Part of a small language model's weights.
Size: width 96, vocabulary 4096.
Each number is 50 + 10 x the weight over its row's rms, rounded and kept within 0 to 99. Layers, rows and columns count from 0. The size before them is the row's rms in percent of the matrix's.

# q: layer 12 attention query, 128x96, rms 0.1, rows 44-50, columns 0-95
# k: layer 12 attention key, 128x96, rms 0.0959, rows 44-50, columns 0-95
q44 097:56 34 33 58 52 55 46 41 61 47 59 37 36 46 61 60 61 75 45 64 53 30 72 50 60 54 51 41 39 42 58 61 45 40 53 42 47 48 36 34 33 49 40 52 38 41 39 48 45 60 47 50 60 44 64 60 53 29 41 56 46 31 54 55 46 41 51 55 55 47 50 53 66 54 58 64 54 56 66 52 63 50 59 49 50 56 57 53 40 72 42 51 41 65 67 54
k44 101:44 39 46 44 40 41 64 39 38 39 76 34 52 48 50 56 52 43 61 56 45 47 53 57 38 57 49 50 56 64 59 47 71 48 67 58 52 44 36 58 45 51 59 40 66 55 42 36 35 52 53 59 48 64 58 65 45 64 45 38 57 52 55 62 50 48 47 53 56 59 31 39 53 38 55 54 45 44 38 52 57 55 72 47 46 47 25 38 56 41 57 43 62 50 77 49
q45 103:58 49 53 50 37 72 39 51 49 39 50 47 34 43 43 46 49 32 38 48 52 47 32 60 41 49 56 32 32 68 50 53 47 53 70 51 64 46 48 55 59 36 40 42 45 35 69 40 67 63 42 56 40 52 42 56 48 46 54 65 37 47 45 61 43 55 54 54 55 65 46 62 32 39 54 57 45 49 60 48 35 52 47 53 35 54 41 56 44 57 63 21 36 43 60 52
k45 104:43 45 44 47 55 62 45 53 45 41 48 57 42 40 50 48 55 57 40 44 43 51 32 67 45 55 67 46 52 58 57 57 39 38 55 56 40 63 66 49 47 42 39 39 32 61 55 49 57 55 53 66 53 67 38 48 56 33 56 70 43 50 73 72 50 72 56 41 37 52 57 57 39 47 39 35 47 58 43 43 39 57 36 36 59 60 72 51 35 58 57 42 55 46 63 57
q46 107:54 49 32 51 39 55 51 37 49 44 54 51 50 37 45 49 61 46 40 52 51 59 54 67 50 35 57 49 44 53 54 53 45 50 42 47 38 68 48 54 33 38 36 58 59 21 47 60 47 48 50 33 47 64 46 55 56 56 38 53 56 40 47 41 43 29 42 56 49 58 34 40 68 64 51 70 66 47 45 60 40 73 56 49 49 54 50 60 47 71 59 59 60 68 33 44
k46 107:59 46 33 45 52 50 38 46 38 27 69 51 67 63 31 46 62 50 72 60 51 54 40 59 45 48 39 59 52 49 44 37 67 42 51 51 49 59 39 50 51 45 46 66 56 38 35 52 35 31 51 34 45 55 46 43 49 54 56 60 75 50 49 56 51 47 25 51 62 49 39 50 46 57 25 50 38 63 43 46 56 50 48 50 42 50 38 50 58 50 48 67 49 41 44 41
q47 100:49 70 44 56 65 51 56 42 55 55 43 34 43 39 45 54 40 60 57 65 55 48 38 71 71 45 44 63 54 63 59 48 43 43 46 32 62 57 36 58 51 43 41 44 47 30 55 51 60 61 51 48 39 45 69 61 63 55 66 75 54 37 32 44 41 48 52 59 40 52 44 56 38 45 38 48 49 51 60 53 50 52 32 47 64 47 46 47 41 60 60 45 37 55 34 62
k47 116:65 64 42 51 40 54 46 28 33 48 47 50 45 48 60 47 40 74 68 48 60 48 52 60 30 55 68 46 54 46 40 59 58 27 49 45 42 52 40 52 54 51 48 42 62 32 33 45 56 56 63 56 61 60 57 50 45 45 67 54 62 51 57 42 32 45 56 53 51 36 32 51 50 54 42 30 57 51 50 52 51 67 55 38 54 58 36 52 52 50 54 30 51 28 47 52
q48 077:26 26 38 55 54 51 27 35 59 50 47 54 52 65 42 36 38 36 50 58 67 38 48 57 54 47 65 65 53 56 73 60 50 47 48 38 36 43 47 46 40 69 40 51 45 47 56 53 62 50 50 57 53 36 53 61 56 28 45 46 52 47 51 42 67 54 45 41 55 62 45 59 56 55 61 58 43 48 56 40 60 53 54 63 58 42 50 48 76 48 52 38 50 65 49 62
k48 068:82 54 76 45 63 47 47 57 49 47 48 58 42 41 58 46 54 35 53 51 55 54 36 55 45 57 49 40 39 57 53 52 30 37 39 55 51 65 46 56 61 54 70 50 68 42 51 35 45 52 63 56 69 40 51 64 57 55 41 42 53 59 51 45 47 52 60 53 45 59 37 48 57 35 28 61 45 49 57 74 53 35 35 54 50 56 57 46 35 51 50 51 60 57 60 47
q49 073:35 58 42 51 61 60 50 33 46 42 40 33 54 61 47 29 49 43 38 56 50 47 46 55 46 56 44 52 48 70 64 50 45 50 73 36 52 47 48 37 55 42 64 51 75 55 50 49 43 38 34 53 46 50 40 41 63 35 43 62 61 41 46 41 55 57 49 76 44 72 72 55 52 44 53 60 56 51 55 31 30 63 48 52 43 45 47 49 53 48 48 50 45 63 42 58
k49 067:60 72 53 43 59 59 44 57 46 77 47 41 57 47 39 44 33 55 62 53 50 48 44 71 44 65 52 59 46 45 53 42 57 33 50 22 63 61 50 43 69 49 46 54 55 39 45 17 46 48 42 38 48 49 58 50 58 59 44 52 51 47 40 58 49 35 43 37 63 52 66 44 48 50 46 46 54 52 47 59 35 54 38 27 57 60 48 51 50 54 61 53 60 61 52 44
q50 091:54 47 44 48 29 35 55 56 47 64 50 61 60 56 48 47 57 52 50 44 48 58 61 55 44 45 66 62 56 54 34 29 44 37 33 57 32 55 46 54 55 61 36 61 40 41 62 58 56 52 77 50 56 48 48 63 49 61 46 44 57 72 54 49 40 47 43 35 40 40 54 27 64 62 40 37 40 65 49 46 56 29 42 51 47 56 67 53 47 51 51 57 45 45 64 48
k50 084:50 33 62 59 36 42 72 58 43 42 48 48 64 52 40 61 53 47 54 48 38 60 59 24 48 43 56 64 45 48 48 47 40 56 58 58 53 49 39 58 53 67 54 63 21 65 45 78 36 44 55 47 52 56 45 51 56 47 49 40 38 35 51 49 43 60 36 54 65 54 65 50 62 45 44 46 36 48 48 39 55 51 41 55 53 64 48 42 38 47 48 61 39 45 40 72